python train.py --num_hidden_layers=12 --hidden_size=192 --num_attention_heads=2 --num_key_value_heads=2 --head_dim=96 --intermediate_size=960 --vocab_size=2048 --hidden_act="tanh_gelu" --norm="layernorm" --norm_place="pre" --norm_eps=1e-05 --positions="learned" --qk_norm=false --attn_scale=0.102 --bias="all" --tie_word_embeddings=true --parallel_block=false --init="normal" --init_std_qkv=0.0268 --init_std_o=0.00547 --init_std_up=0.0268 --init_std_down=0.00547 --optimizer="ademamix" --learning_rate=0.000454 --beta1=0.9 --weight_decay=0.15 --lr_head=0.00561 --max_grad_norm=0.5 --warmup_steps=514 --schedule="wsd" --decay_fraction=0.573 --decay_shape="pow" --final_lr_fraction=0.0 --batch_tokens=16384 --max_seq_len=256 --doc_mask=true --train_tokens=159700000 --max_steps=9748 --dataset="wikipedia_en"
Each number is 500 + 25 x the weight over its row's rms, rounded and kept within 0 to 999. Layers, rows and columns count from 0. Numbers have three digits each. The size before them is the row's rms in percent of the matrix's.

# layer 9 attention query, 192x192, rms 0.0712, rows 53-95, columns 0-95
090:493473508487500525479480524484505478498477487508485454495499493517532468507508489450501478498511499470514545462485542498505498527519502518518500499506502504572561527486506524503441483445527477514476514470481551494460513458486463473479506489557494494490489501510541462508487488493468553524
101:522496463561525516475475507512552498542503497470519497504535524515518463502504476477508513451535498492532489513529490504484430525476506538529511524472507507487465531492493529535466484446476442539506533531475461545470505453529476473458492466537503508495515457465481525519502485515510512492
084:509471492510506518479501528507525486496549476539518505480516500480523495494459507508508538502480473504523505512483516499470493489479478555504529467487507512486502505505487542458473491414518469501510480529481508502506501476479501503479478524560547499455441500475508512497478502500455504503
083:526403521502468499498527488500512496569520460503526516486492501505498488481467478537520486483527455476496497518534510498477505511501517507510508454518458507500509505540541520470476504481525522533515469470508511498500493524512524475495519513517540498483466514516508490498458530499485545501
097:472538504498531479547441546478479490511518507512476482510512467511492483519493483459468480504477527503505483463527527497522549525489526462530510510460518541517527517492527527500459499495510475490468471512514563508502518527479510477450477507510487477499544503517506498509498472492457492566
084:504511502495504479540535508509527521476520475466534525455497509554488461489484506517507530501492450496514479506516475451524544486503535519483470508524500511462485509521485514465529515518507562450511524504515549512466495498483529497505488522478467511492464540529521487469447499478535470513
098:518442463502463453568511527482500488451492515508508486547478486553441516481479532545519536535507506515498469515481526478513489511496576525486480492463509513434527493477514484481537494483556448477474496488531562511503504529480479480492526549497483461435488489522515502468494515522479519532
080:516573515478507465478485477483534498528526509485530520485505494451521510472477494515496505465501523523564526479499534485448482537471509510494496492524519483505468509508513535529496472495493467496501504529502502516484498477479525497519475467486526459494460519509501489513490520426537509544
099:531480476528538475532446490482537538508444481508488483535507503488487477511490487532528505473525536494501426549525460480549533486511512502483499533464511470489473508491525524551471521506531497490506514527478507530497470527522505461449510479487470508501520482475531501513517521531519474477
088:518510499508508497494480469493527494479464493546526533449493502483528476468480462529462473490516514479503521497494477531497508478541460488484517490498491532494431497524526510526515485503511509511515479477499498504492518496510496505497494456429454510507531472497492525523545455504539467472
096:524447508557513473481471469531543544556490488507494495494486506476541471502510471494563535484498502508525491522529472484491502456549480490487501513465515477498442459461487478562501458494512505523519488478523484509531490479501528512501493504484486501536514506498549457514554504495548503496
098:471516524530521490509454493509534551536459528531467479479526448507482478519514457535525465484493501483477492545505491515510554503524523485508500539507511521493507533486541509513483509519464526525479519500457475498494497502530536477451503500505505446531510524527513508534499489505520488474
087:518533492448468467501527510464498537484485522495503498509467525495471528478528523496538509514495511491489489518505485508499511503506496487470483516500490487472490496530482499512487478531473487483470490484486479493474501483472484476540501463499509455553487536495486529487513446500570494549
093:501482553534468546468462497547526501515506530480491507510512511503523456515513468447488462467463516511502499491505515456488470493503465516518504503483514510548480475480475479534477476443518485509524552483481468461486512455515473507475516483551499482486528488498490461519501499518531507481
085:501526525507487528512500463517493517512476546468508495458499495482498512496515501517481460486510536500523458498473520493534556509497498466515497531491483481482477521507545518538520506543488497524504494479456442538520477493536476499494535456489494483535515530501469476528496480466518507453
097:495461478493520538552481550458465461466496508530505494569518488501483458514493514483524496513531482516489476525527520511505508535496516523519494455467529527489479516517528493465517454497482464499495445540483526475503488488497512480465526526486522513523503475492470521452508498493460508497
098:572497483499501489481506468514534505501478564466493505481489546501480499439507480509527515498483518480522468510539481475462542545530523543493514503480503485485496521520519474486545504492515497461516492498498473505514485485489501489493480461520519491516526537519458488519467465489531502546
078:491493524478463499509500575474445467464475519509512502492513506490479484529514525510522515491470469477491470505525506456502460557487544530500480522481507569477501482499485513516502490508460529464476531508497569480482537507523490520509489468535482457486530497462499471472515492489505480466
092:525528523483471469495535519534456474492526500485492493512479507472503498536550545495452513512468508482477471524520480509514504493486477474472516511499498502489477482529468465494538531579512507460482464536494498497519490557461524529534482473503483488551504504473475505486515480515524491512
105:561493498521501465517484474534497537513509473522531487467489539484515482519491515518504503476478513503503475480536486445507517453520516487463490514463515512476489499504473517561481479483510566480518500499526469488490452507510556490525529478515455488508514520496546507486492495501525488471
088:508497525472497545487496509525491512487430460483526490475525510489494499499491509521469497474493497494512460491531514504531504471504488513526491481486494495497480470466520477524530489483510496481538534480512469509508505508580488539490524468480471480482511516472450483536506506501455521427
088:511546494488493449497500506489503558523525526488508497495496513502483509502527519486539501491465516522507501523515465486451491547478517465486473514508511498462523508481482522486508522510503535485482498527468456513505485482511549535539512505516511469503486497473539530493472489485540532545
103:453460534474500534501505494491472499493486498520503506508508513507485509501518503525475514532544496496474509482492522484502488484479493479510516470481483522508491501535546490465473486533483495536464462468516549463563527524495499515494520492469482515491550506496495487467513495457524456460
100:495512447494518468487556473500510552508514508478536512480497516508492527490512504510516515500530529520521513490506487477473522497469497472502499513502484494467473551511487504504511478518472481559498450493519490553515512485544513486511482484504482496493493496501422518495500464482550525505
083:483493520557485489555522481511441549496478470541481529485506509464504479517527497491518486472511540493548521470498488529525502493537481467487491487480497491529456471470477474545523474516466577515528493455511518490505528485511466497504485504460495489519510508483504437535518536504529505470
095:519502501558522531507507495504515484475493516507454525495482497504501489447495464527468474554524471488504458533475500520509513485523534515490495496529535492480471524523514491489567522513501473469509511498473461527486486506512497508488474505451468520511517495503489540511474511514460477472
091:500455498466509548492489549525497471495501488482493481511481453532453464479525474463494508507503481493484489543501517494487501510493520487537462523510509483475527454484494489465495478507520485495523496502445528471533516548522502531488506545516515498498491515532495495497475519548448497490
095:525480510520458539497492574485480470489509468513468476549515482506486441514492502519514498503533494480514486506521504465515480472463537508496491495437488494528486500481505500472479480469500483495496514502487485481534500534505492490495491516502487499480491479449540496486524516534467476484
107:483484519488500477498518494471454451489471512563487495520470466454479499502554511490446493535476469483515496492526525563466474531530495512513503454483487517522497504490512490477537523528491498483506483475536499471486504517499523496524501473436507457514498518519473472510492512493493491493
103:529460497509444486496511485480501537514490482470489498531477509505483517494522504539545506479536506485540515514497510489496502481531517486495490508480439492523527547466548499502520527501519487492490499458505471519521504470534495481547550498502480432481481563523469456511508517510490559472
099:505493503471453474494527539504555488497514482503477507486490518486473519453503469519495495519521504502480515514513481522491496466541495486439478482473486458508490548518474477467520513464518479469489503504471469473497472509479503467546526518488528458497468543521490530471451467549519482560
081:469484495503480515524533540483484489453497502539574480502484514486495486510497516526492488514526493488536517455460529494511511508543487521498531466526467472480525486523560506522521508530517507496485462485513536496515516505520506468513526467438502449472500523492523456486538525458517499456
088:510496486463495525506537521482485513476493510531541530456509486491505511479549528467463568543496499495500489470506489502493531489504476493480493491510496521466459478568486468472492485538503528493480475488481505464577522516511541545493499483523503503533524520504496556476510453457508456449
114:492514495517505503494512462469494471498452484525563497501483536479489513479503502518547504486518500513528479491530516517470538492529494507541489451446510485502474513519547505501519495486470495510493450472507494551477493475504503449499505461436548458507498511494473491506494471472548517496
095:500461501504497471546462486506532476475545456488482510531475506531528455501477515485485492513541497509511487513454508503568490463509515527484487488467511509503482483464494473525502495497581477466505542519482501496492491552486476497459516515475488515473489496538540505473521532529475492509
077:531390496492510536501491487497529484504481490501502492491465495466509481463485494520499494489506476477513514471523522523506509473530504563473536452475501513513468519502571464528487500480529465494500490512488543499515488487501491442461509490493531527474505528536441453520518497540465485502
094:448568522496501526489490539531514538510490529519523486466532488511499492530522492466472489496479511499490496496483521476513476533479488492474502549570500487495508514541482521514479517513436514538495530550469487489530549478495484504489475481519513491496519497468488512497536481466526463506
094:517500479508492455501517476495490557462514535496521467497484503486499512512469515515518511478495533528510490516469456492481525503496503472491489523505528436490482496469474531533524448518461530516518504561490496575498511483504528514537500524508483500494465494538513477491519522527520525530
086:494499526478532515482508509510523444525526489448509441525476503480512476539560473493472494439502500480521499490462545491454440431555498546513520518497476509478508543470475488550460509517487484486479501490485470500441486505533475504497504474486491479505487478514487456513539515524522530502
072:487529510458472462464452491522514540534482522475470514497492531501491518507534527487490440486520520524528526483502508506473462525525485486501518539498482518525496542454466519536533499521433497524517493529481473535480516453506490534492508483505493525524521485529510510511500474524525507529
089:542458489487463462466522531491492473544502485491526499517504530498460509484476503521531499444493482439505518545554509514465458546498499560510477504463501513530526513484458531478497519472505486523531498524484496473493488486497519474497505511563510490465465502480494497524466502543494562499
088:495543474510531506508490527560551504510493483515474511500494510504482550480510462491518517522482490534530499507463497485525506503467532509484483511521536488463486544509486483487496478435497429508502491509500471516481493519483479482470447526506506518500474492507475554473491463533502503540
070:480434503517469525499529529484432480471517484493517495534505518496515514509502533540528528504527482466499504484489548475503499515520513520532520467508490488526491497502483482453531503528483518476499532522524498481506506516506464504494496494508520510485475519499513487499502555485464532473
# layer 9 attention key, 192x192, rms 0.0683, rows 53-95, columns 0-95
093:513520500550524519519513482467528511485507495504504439523495510472503485462514537465484517474487504448522486525490489508503520455481529519481486569532529470491505462456483497484467481505491487472503504518456463508474549506512495476541489503521494502489482526480490481481459488493469515514
102:495520487494520508501482479488520502535486536489502528520470528529502502465458514483497441443474497511506502532506482459515512492518498509488490524501542502488496474489467509518507460473520462490509515499512466552515500503460489488433479530497503497486504513485514538492523512487521484497
087:516521487526520508529504477507522480489521476498506514514487499475492525456522495481507475479521512476514473539523498497474516430520540532568454524478549509475530460531486494478510486492518484478485513519491486448530508471516444523472479576498537486480509486518505502525472493494479440522
077:510486474515526517487500508487500498502519490476484535521460514494522530467509505500483453476548495488494474547531547476521493471489546547468436519493515508527549486533526548479485501493494521477479497482485507516531533492478451512482474510491537514480472537509497510470454502524519444493
098:487489492518478466484455505481480511518503516554510468495512488467476462529506547502497524511465502484514499450494538524527504486518514517449530518520470537475446486492447471494506498498494514487495451508455497541464502499489510499500511483505508516494490538484452498467489485498449515509
089:503469512511483512458537480499571488492455476496485530469508498514529505451509511517539520541495531502484527506503560487476445455540516516513472497483531507499511496518516498486495475464490495474472508495469498510502485501526469539474504516530498521486533522497508491490469516521526473529
098:480477528525493512492512489489505500485526496521508504496483494567502528505505516478506523554504516510522482474517547526455454515509537498523463514502552491500448467491497492450516449506538438496470534492496529508512476452530460518497523514497543510457518502517478484462513537504483513528
082:504549515504481478507480482494519474523490496494523472517529493452493525445510511467544487471515509492515460482525477502459488450525550512577491518495532497494492472517485522523456485503502478479459492538496507458470501476488497498511489527503548529495501518489478506503479517476545446491
100:495475536531531525473491508478509531465489510556470551506490545493466506483529515461467476501498533524513471514470512510504473496518489498514482490499523486496481489475505531530477465478557533478486523464492472576495461519497490496447538498504532506508501507518540513493523522499506504500
088:510511532509519477516495531508447491502471488503491549493520489467484487482512516486509491470506524503512508533475505524537506528516462487508515474451470504512509521481500516521531501542461519491508493461482524459457490492464501487506510476530506472514522505497525490497523438485524496492
097:507480534489530492533476513468479530538531494466463549468447514448461510486516466507456498464504516517512493492490507496542498495524456487490519471471498510513475497514524524508494519512513526497488523515523454504523459562503470528475480484513504479475489506510551506492498502490508462497
096:480502455462494471503449523487530515515462500525505540477457510479495474498509536473432526509506506524508524439502546506534491506485511512485524478487496534493493505479488487510498480473521471490497466518472498556463494518468506499505546465550469530481501521486505483462515472480526492493
081:513471479471462489451514501530518491529448488547533511475529468536504491534483476498520513522478485498485496469481496476481514538499462486465510496492468535474482517489521482526490521515488496526511503523498498508462514495497527465505522455545508531545531485504489462522531513480529557472
093:510489531459493538541491492471468507528507506452472457493488523492497478482482503507469473471482484513522509508499473450504537499491478488481514505518504486530525504468512510482500516471530518472543538521559461467516503519501526544479457507501478474495486513475533519520503523516459475501
081:446534471467473462489456521514508509468482521490511489516548492489447479490483525491510487504513486515465502488465533496494486488505456479532546522517457494482496519479506515503503524506513509483547496500507503495464528545527544477490534494507507486503485490454497510450491511471538529494
097:455460516505481507521454483508422526485504501562499504514524486536466482526485524513494519473533481524493523473502555502537478521479478503456506511516453548509484504491510481453549490489512469526485489505474534522498500476545486514468487477460502473484481508516477478504482513473470507474
097:495502500543468489438480491492509471531488489460518511496488538505485511513478513509590527501488502495480488523511517463476504495527511520553486453473486454530523461503495488507540509491504531468492514517491495482532498523467482516462514498513547527476503486499485528499515486496560449500
081:477500505492482508534471535521514529522480451525495467481526501499494468529471494507513551510475488511518521473511508502480481544443458496432497509535475527506435478451518463537499498511495473529527517482469522530468542502522558487507496497521486489499495517521505454501506517515448515500
094:527496485493480505484544478525476490486521493477490460490490485499514499531508486543528504473497483478495518470489457455502501562528460485501502458484460487511470485545512528518508534519502561511465517498500522486517485523490507501503528455509539470496488472498501486543497490521484515476
107:478504516496521479510497515515501528485512462511461490462494507442463476503532464534465473509478494503505520486499493488523519551545476498477511502479515522531505518524492504524503534484551553453488556479511483500484471541511528517433518505529538506467517518495544472508489513516514473513
089:494519531500527508515491491500504544458510486499485475532502512444500509497480509496494485517488493492497517532516491487454482486495469473526497477481515454538540543501509551517502510500557527468490487460519499469492518498542539553530518460453493472507506549475487515512487517463481478506
087:504498487499494470498456512513500493525453475526516498451510483548515511518470483529532516501459470538474511452488535504482517529511501496489512485498478522479499499494481470513484546498491468514487516520486515537484459500505536506505501505539492526496516475508491494533535501544513539498
106:484455484521459502485482569493502541513512530524511528510491493491485511537499488483489547493544504499522493490511525508506496480487461514457493507517432513536463505521503513456529501521451492523520473493495544496517536504531546477515502473469477493540484531507497502450506497460509479483
102:488515490467456476465498499494495514524468529490534546490528514536511532474471514493511435479475486526493493494525510500474503511542520500496488512484533494507483516578519521508544477483502477499495490499511513525455530497496480473458486485509561504512515502509469536520478499462576484515
082:519497553498479472555514517523479540477488484499471536493519498457506449487480523516493517449514510512543519489509502514474521524471438494449552458494461530521464526511512521531544528478498504532520472495500494501507518560514496478547479459484475493506490502513531464485474535477468515521
095:510494499532497517488519487519477472469501468496472502514512539538499519474530517502541494514535481521498529535489526483540461507528488488532506433485524512475542504496518488495533470499512460489493495502504482508539480496480485529506522496441480508470528511504506495504540492516507505496
092:471480515516497531510505531538490520500515497536519462501498443562483482522493501512509541566492482531455521489476534515497458465469489487493501487539488534501505468457494497495484523502521493529504483503477495505490468523521517533551509503511427496480479498499505508528525531523442510512
095:503464508510547538535489465503475545506532501524449515525517511516503474476511497482453495481547493445532526486546506492514504488523511506466491538503514518484453501463476488493512459475517478512480524512517508517549529517547486526492496478478457461487493549518505485519476499519466501491
107:475500501505432478510481498484445490469480519515491466533497478466501524507508522479525560493499478532506493471511479514497486498446476496527516457483478522499478493536496520493467496534484486556496499481505546472505533493502517502579522432472499491505494477520471483499520492527515475513
102:488493500539487487487515486499518528428519506447517470523483484477497511498511534497517523530509477484532459507490508485459492513466514503553489488496525475506531514490500530495490524496537500497470565491529501485522564484532447488562512466504498496466478522511483486484498516461527511505
103:515492548503484497490524500564527470460488462531522496469526452524494472481494520495546511521527476498492534472521498493487539501520538474539489468479535534481519492484525488481488486466499523489485515521466526463511463509523467519567515503538522537468530474491471485531526491498557498490
085:485548493516502489499499495496502478467532487481509501525493485459478541491547504455514499496548515511527466519531487507490475483502540516575491495479469481526508490515491525501485493519491524463478519501480500484495528456518488475505501501485525460457470522497516517469470526491497489529
083:460507508470496510456484539513529516517508512513502501472505449517468503556486472506523525491473466490460537463482533502535532517508446505491494470490440572529498510530475456455523528488486510514516480502500518512510509558499523510486490477494503507526496513516505495492487467548484471503
110:486487516490496476483472465470518515510503528551527522533510483480517522474475512470535472473519508538493477500499512483529484455491468504556498508477507491525492524523509504512498478508482495515490477483495505499467518494508512487477492466463519495529506495526463507480505499490531450482
097:498467524541502523517502455476476475477537503498473508501505508542499488491505512474483522494552527489537501517504513524525499473529500488486514504506521446498472496504497519458509461477548476462457502487485501512510487487490445498506500536475509484477515490480490522491509524518488512515
074:544502516511465541468494500502466447435516511485492509491470521460462505503539534497476492459508528466506461550506522520555521500471489522514470530523497479503518504494488506489494456484509530470494509506515515489509528541482420536478509518482534494474483528498476515505485506479521446494
089:479538488455484461519489539522567497540481493527523509457534468508503497488498506466508496487506496520501523453519477484452501488545518500477528502474476542501483444466479497504499492483472496517516492522487462517475513507486526479467496528541492481504512526489509510495495507525489514495
088:524542505492514471515523463531469523510472495510515514511539526507497502483494518540499494484502526504468467468464513521458484505536504512520529518497544492461521531490510538525515507495487481517484528496494495524456477505525483505494481487559528494467519486496513454548499533494520525521
083:519521479465484506483515459482529501471513511433521469542475484506480506480515500467500464496492512504524499508496427439530519511469473516536509543494556480492520505512480522548458496489549499515484534492503470484471494495488521483509487500510492490470484521479493519493489484511517477512
074:509511488430505469521479498516474468540441488492530513499517531500503431513462531519488520490442501494466512459481518494524564540500474492463558526511519492499488518467474499505498526504476501510528497493505514501456508524498531481539501476542491495520498476481507509547550507468536512489
081:513479516536515484508490470466521491509489498476487510514469501507508492468490485505548503474509481489511473531535494467464517503488539537530452523507554485503487437493474535521478489470527486478461505488463503496528505489500475495498498537524562496479492502509506508538453486500535440474
090:491513492492491503486510482508522509489487516514531541461516506545510514462475550484541443523483479511486494486521461505504521476534534513514480519508542539485504491533509493531530472504521427474473498575488533482494472516495481506494498509500523539492533453535508535523501505480503459503
075:502503479552536509496553461503531515483533478465509496546464530470540528484491505499503534472548491486528468516512489460498506481511539536549466501504494453519524478506488517484500521473509515488436520518513486478540529483496458504492501510454504488462481518505510495518445518496486469512
# layer 9 attention value, 192x192, rms 0.0666, rows 0-29, columns 0-95
103:476502496501524504457562517498477499517483513521465468497485450498452510496502469528492508506489552439496486470495527552478476556461459456481498497518541529501516515490493429514503487495507479514479492525498524542470480520515492467528505525471548497502503463505503454484513488518504544488
089:521510488488490505473449507538509502486522538499469487494527485536468503451505503464489500495515506522494539521473507490511492462523501503474502536476478503547497484480555558516482500510545459509480523450494484513472523483538488476483504521516482471474510490518511489499445480533496473544
089:502482490537540502534474510495470473533468481495502493466534484514527552498480538491512494475471504560489491510486516504586491504444478500519494515532522493514545514503477492509473486521529541480575480502482524492475512551503525487500511514486494481511487497475457543522517503471515448474
092:463473464502465514548481482508506487526466503429494453509529494496490527475526496482478452476521461489503493488541497478494513481495489471540497534507472502514513495531466470476488485485495507460475529484556496509508467505492453552488514507465490484496517535558535486468553498540480474520
103:467493480542502475456474476493516497517454495529533502452518524491516529499544554519528475535486471540474464504478500468456550520469494498454503484465458490492517520503495501523491496516482532538537478482575485555535547523533523515508513501494479509515515498511496504575484492481526495487
097:517515532495519506505487478520499499509571473473524538535473545481464507504459455494482513502471517561499508489505491532498498484477505548481504522501499497534512486539496517523519536500480484493504503494481511490555456456482536504485509488463516485497500490546506507511484508425527468511
086:477496481490504489467504473523486477463493476505502526523503451530492474483482458511468467500488528518485494516505529516484506482540488499477494483518484513509488489483532516511517543483446463498525482509497484497514444496515512478472491499535459506503489519514522474509524494565485484536
095:516493525472502477462517495484491468497453509502484491502533433468504509488512526474465495504537530474510494492468514504511546497508510405488476477502503482515505512483485484488499476481517472520481489524495528501497457481512531468488505506509480551525489491472486523540444475539489509552
086:491517487489506465474491498513482526432492529464500529506564494513516514540471534508464480496473503484446502546467493450536491514505503530496506515472460484525490522481528534482503519511511513486496499490481493466471517537486520476495504499497507509460494497487499465528515494486493525513
082:454501537468472490507466464485503517519507511486531532489514509481498524464491499522509534500526440484456496500470477497527542487486537470514519520475457514537498513489518530520505486487483502482487497528533520494499485456479479560505497486499505522488522519528533495514524507447505520547
085:436505471512524496499488507474494507491505500556479494515498464485523512539523518499484519495515464474487489484498525503509484506479498506494494473515485467441498513518508452499505484528533539528478513491501491542481570473503462499524465502531522522529505495506480543478531519499482545423
095:557467504463504526466510521499467478462539497484495501489510487470517466493506533493492517502512499488532502483491473517520442535527503525492491474489520496454507498479493528520521524479513501438538517485481512516510492448506479449540476510544485556503485512487504480525470505557492567434
089:516495557444527516488507509514502489492498498466512476524519492493507479536495459537533522509462545501472496474515459539535516542465497532516503482486524536481492495454490509522475508532482505488473504453459482449534508525508514468498506511485505518506505505455429461516466488468485495481
077:471493481513479518513485488491520475501517507484496503532507507507461514469507484509515514512568463516518488469502475505498461514501521480544526492505435502479500505499448520502516491497479474497483495487537488491516510485502438492509492518511515471475511493501549455497536539508472510556
085:517525533524510514520501514483512504500416517518499482507492521496509522494517508548541499472488506485485499480458500536502511429460491483509499498504488514485472502475476512490508495481509495525515511530494523531498480467490454475484495511515495491525463506453495516555494489514504465562
077:510516530521503505496521501479538530543544482475507490498508506505455515473423470495464489510505470487532498530557522519473526460437517501477495492533509543524519516454496510471483513530503485510439494518486524517500460476487519486509492523458515472504494530488498505471473497474494490528
085:537517461498493481497464505515474515511500523523513538505541526514487510472482496479508530523507497472466520533461475530505516480470555478535504535478482483551480493493510561517528519498502527514484512489511520511486496421499500472501471483552482499518508507511544504543500525462500490504
090:488481474497463501542465491492521567478471488492519491520477512483476515467511527454497510508576535498496491485498504464485484516511511485520540523497485449531527496562486520534533465501476505478481514518500501483506472493469501545454492473512436529487492514537519466464492531502494486531
094:477569498500517498479454489537522490489536513524507491502490557481470529474511516497532537514478467567523516458488494489532521529468514539500514493511467531465500460505460500504480516512453502497520508500510453500543533516560501466485511475500489500502509494496476540489531519489523503473
097:533502537499547538478531474428491476515482461469518477535436535458546486537509502523467469498480505514508468482505549536450484505488454534489487509522490469495502510520538486533475512510509502542582492517512480506495491508523506503494491480516493516529482533544485493527481483529505480472
083:475469515476529486479482482515546507543489533499536539498469538475521465505514528522502521483514479519489526475498476497479499540558529510507500520475446524459496484527470515450483536472464491518467471499499495479509470483488494526496515525527464492512515458516499501491486469476514522534
087:489463507506494487501479471542483474465452505502492476474507476498458512467499530489486489452467553528484490501473507520544489493493481504431498529512494505534505505524478484483433515523491495484512483486536502510519471545513528485473489511471446449494491520450448475534514505505467509533
081:484479490491501526530499489465459512445500491468495526518515456489513453546521459518494510536476489499461512478503474484510462515504460484503499485479488476512489520493515492509475476519520526486553486501483465492492464519527542526499490511504521549503501519507501489526534468538488553501
090:538478529519472513475488503476471472509472504507513502455466508513471536504486500529483524473498502522479493515571535529462477555496503478481489487460512496463492485488555509486511477488487505525495533478530507508516508484542466494520487536498537462503504465523478512479500502504499500456
089:524459540498506530509512512525507525497499472466517527517464482515478488495519508468475492494517523491510517513490539477485499503571524523459507490493539529477484517514491479503485510495511438479477516524498507468475458506467501486475533515449541497488528467494511485467469464484504497508
096:517547512511489489468493500544502489471453508533515461488548509533514441500531509469481500512529581505507534482492494500501498531509488516467502534460496538489504464502512507508537529498536476515501496493476507495495481497503524444453558506498495493489504444509488513522456507542498493508
085:543507549503473497471504508465512484502549493509516520499523533478465512467440477541467516521491489488504540536519535441479533507508510516453502487464496530467504477494517517490511503525509534497450481425451477494534497482470508476476491498480550517495509493482505487508512499502478485497
078:510462487471513484480513468510553482468478484459501459511501507500518519476505577537501484504472504545478490474495470492487516487483501485521502472545483509509525531475476559503477506498511517483494443480510496469515525547487497521540498519447436523501523505462514477523464496484471500507
093:472518504502511516505492499488474484482472525456510501510477479477539523499548531512508442519454488486551461474487440501472555501502505431511494458524507487508451513524523479523500489529510500511514506497488471484486524521491527517531504491505493518513535499458479490490502459496486525524
080:500458454518517537526504507533533474492454501487505485510526550498513529447502538484474517475507468497482479506528459510477491511480507502493522500483470509484498516542459529461451514519499477522511535484542510493500499496503444473502470518499466488506520483562514489501492531497486455495
# layer 9 attention output (transposed), 192x192, rms 0.0656, rows 0-28, columns 0-95
099:500509510529504556517481467529524493494502501473504488477490522494488485505478512478472493481516486518546510475483469469517429445482517548510464525506451490537476459461511529490534463479494506515517473453516519492490498501537467510513511488490494502448455529462493522525478513499510482478
088:486499499486512483460486524502480468480469497477565486539510543510489495494531503461509486485487500467488467500540501522491458552477508531509512485483514490482520508509472493523530511478532489457505467513466493503473504537538490515498476490523507485496512498445546478497531521503535499479
088:509480487457492535507511472511457506449522543466476532486507496523475512490466501510521519542473484511517499461490532500478498545496537478524462467488468462477531483492480489480545516488487462466461483524519537487558539504499516554507527515510485499504513477493504483528501480510446539481
091:494536508489499520469545467467492492524562534514510534491514498495518511517555513539518502480509515516470484539467449446516535532530492479490477516488518472521479529496526514534516505471519513506512508524477497451520464531504529501471481565528502513499490509474536497520482496510525457483
102:495474520485500535520458501453459455468520498499479450518499453481477500519516489509517490488494518512503557513498508488499510508524488515507455496503525479473527471494499478487492538502569480464447494508504469514499494511514486528492496501511538501518499480483484512516547524505399534465
096:496507492488465467500480510480503513473484517484497492502476479510490499506476496499503521482516486505523497467503523536502544504490483487538561434523473565465511496485464475442487501547489547542507488494505492473478532506493502480481496484532466487490561495545524520463514541498462492518
085:493501484517496513477514516461503478458499495513515478559446554527509474498504507438529525529528477489492506527481509543483462498479498505477511501482519508505504519530497473437522475503552492477474466493475508529487517535480457479515492519471488513464530479438479545473509508488496515531
094:529463498504544494508509522486489491485489486443555516522466538490543444512457500504502502475479516466479472507515530498503472481521520500509520499477521470512515475472525532541510488511469510444521513470515528537521539551490516484503553513487497464490486508438464454527513486511474493460
086:515505497471505515484508482511507499524523491502533514492495495550511458516535506466523514534519511514481538450507496531486546469514521466500488516516505491483563531525504476468484505430505465479479489462500531476521528500497527537529485547517511515475492519487508474507513500535494450498
079:512498482530501516452475501445484483551509498510477485501497481493462488540536497476499509446479511511493501563550480483462551479530460479482525488477503501503484504520489499501474509487535522501497494460494488506506474527536543499495511537508533506494497491471486481525508476539450473480
084:516536511543491499557548503519507545544522475503467512493517495473520517473477510541492502522490517480547468527495491508487499500490535510490510536558477481517519492434527552566478524494464465484519503513470497485510472453491516489530530490447520493497454527551481455500450514474522526527
092:544545517494523450491509508532534470507511495527534523483482516506525477481468475453488485511472510491463489499501529530514539457459484466516488493492510493508481518543498509484454456482473462525514494505529474499446513512402509484534534496474514509508518504508489554509506473487529490587
085:496519428480508521518500467549496541486499490522499505464455523509488513524471507478507506514514508501466542484476497509498505506485484467485494471513457476477467464542488490489532465507495534515504495509554509544474471493475512491490499475504520503515526498464503525513539485495532492465
078:503535472500505524472493486512486524535483498564436471494514480461484526495546485508530484445458495521475494573524487438453534514530485521501511520505527526500478484496510527543471494475502511529525454494485473527454454530552525490506495511501499537511483512486505533530511457492519496485
082:458465497488509536491494480512511446505492478493499500538530497462501505484515503494503484501517484514506475532505511444439465510532544525507487501467515490517480502505503521516517505517489489464500515483522514558506480545552499540505526489498496526521465491495451501537488475508463537416
075:474519492546515497520501490507493516491476514494482452506467492503509509484516515501528559503529511459498483453478489529552496478530474488491561468502480501525484494464512498534528520532462530536545510475456507466499481495577484487483500495508498498505474529526481500510455515509487474502
078:455512519531475489506491525505483488519482488512526432517486476493505497525514541470499506499466467501502486491524541502484494492504477490486523476478488520515535517494458495488500515478483500502497486483499506514512501538503516531541528509506506494486485502513457445502490507537489508502
089:536495478523516457498481541490493517525549507521513498507516500514458468522564474539485480465475485517466536525520480497518566495529466475498516533475547543495510495506473466495462543462510512501469481509553516484530498521495505499505477552512504491504521528493541504485513460510512491508
093:507491458487463517523453523512441495484511491534461446521500457446484519477455460507533491490504499504538490535536501537498530516463503539488492468503513479453530477506503519507504512524517506522493485494497473514500480488493482458514502479521532511507528455533528493523480522474479516498
101:469519507509490511561487534499509480473492490472474515499466507526485501481488482504504524462564501522543529463492496502501522477501483458528497499521525533498493483481476489471503505520505482484462502518520519517482505490496479512513489490458438524497548464468481533502548501460476530492
079:508494503505475486523498505529477559529472488522442529502486486516506507520523486535489504470520480511509495539534521457466531471493497524530517490538508494535493535492540510484455443514517519512506494539489473492495538478483507473475493473482549482521516491520501505492519488475464517513
087:520484465465460500463499507480511447461539519475546521493524504531498474552503503499523466546508501523479511447499493512503508508500532497512468451470518493479535506552518494501564489517551444439466489507530499485515499555516522510476506508532517472500477506460546529540507524509488459464
080:532500516465518472483570482503531434515514493534505523487503499541538507514492513502434486487514507513541489482492509483451510467533535476530432557523487527487497518512536488483513508479519470501504530513514541494482517473449521484515510509510476512500496500456469508490481537472471436513
091:451524504487519542476486493519508546481508510514454481497515505476490525496505481475508497471497501483498512481484465448500476470478496517513477521536486521511473459526468492516499474555544501517498454494478471517443486509551542544495512448485495479523478523495490526502516515465535536490
088:502506532483514458475531469499544509505485499488506555499488547526517512520472449518467449500527513497488481516503469501501495514525460496534549526489492507499482520491515488467480490499488562506515497484481450487460535479472509492475456500490475479488514535506505511477542468504589469526
094:515495533480502469515495539534489523525499490481533540536469487497504470535479466494503489507494497458468477520485524491490499537448491501537486495484467501513524518472519504491517477511526547492506485487511501546503549533464464514553467480512507553525509520459485470491503534462485480470
084:487524480470478522493476532525519515513439491550490488507484483486541504493489480469533476500506536464469479482453526493505510522520482502521501517511518502471506478535497506510499537522484534522530538503484472513464504490519518505446500485511499484553478500541508512503471538462493504511
076:536520501479506527470480474466457464501508523502543500498493492486501507499529501501537505507491505508485507478494513513520521501578466466467494467482497470522500476503510476487482510468508470474488521504524487504505488514523493449499494529534544494523482481451487532534526453553449460496
094:520447479502474520522523504501561461492490509486520510453491491501490477516461504511503476474511501530474526526548504498508491514551518526452459524497534469485503491493502521535476510467470483455490553522509522532508463483508524501463498494490517469480464472468480503555523518518501466435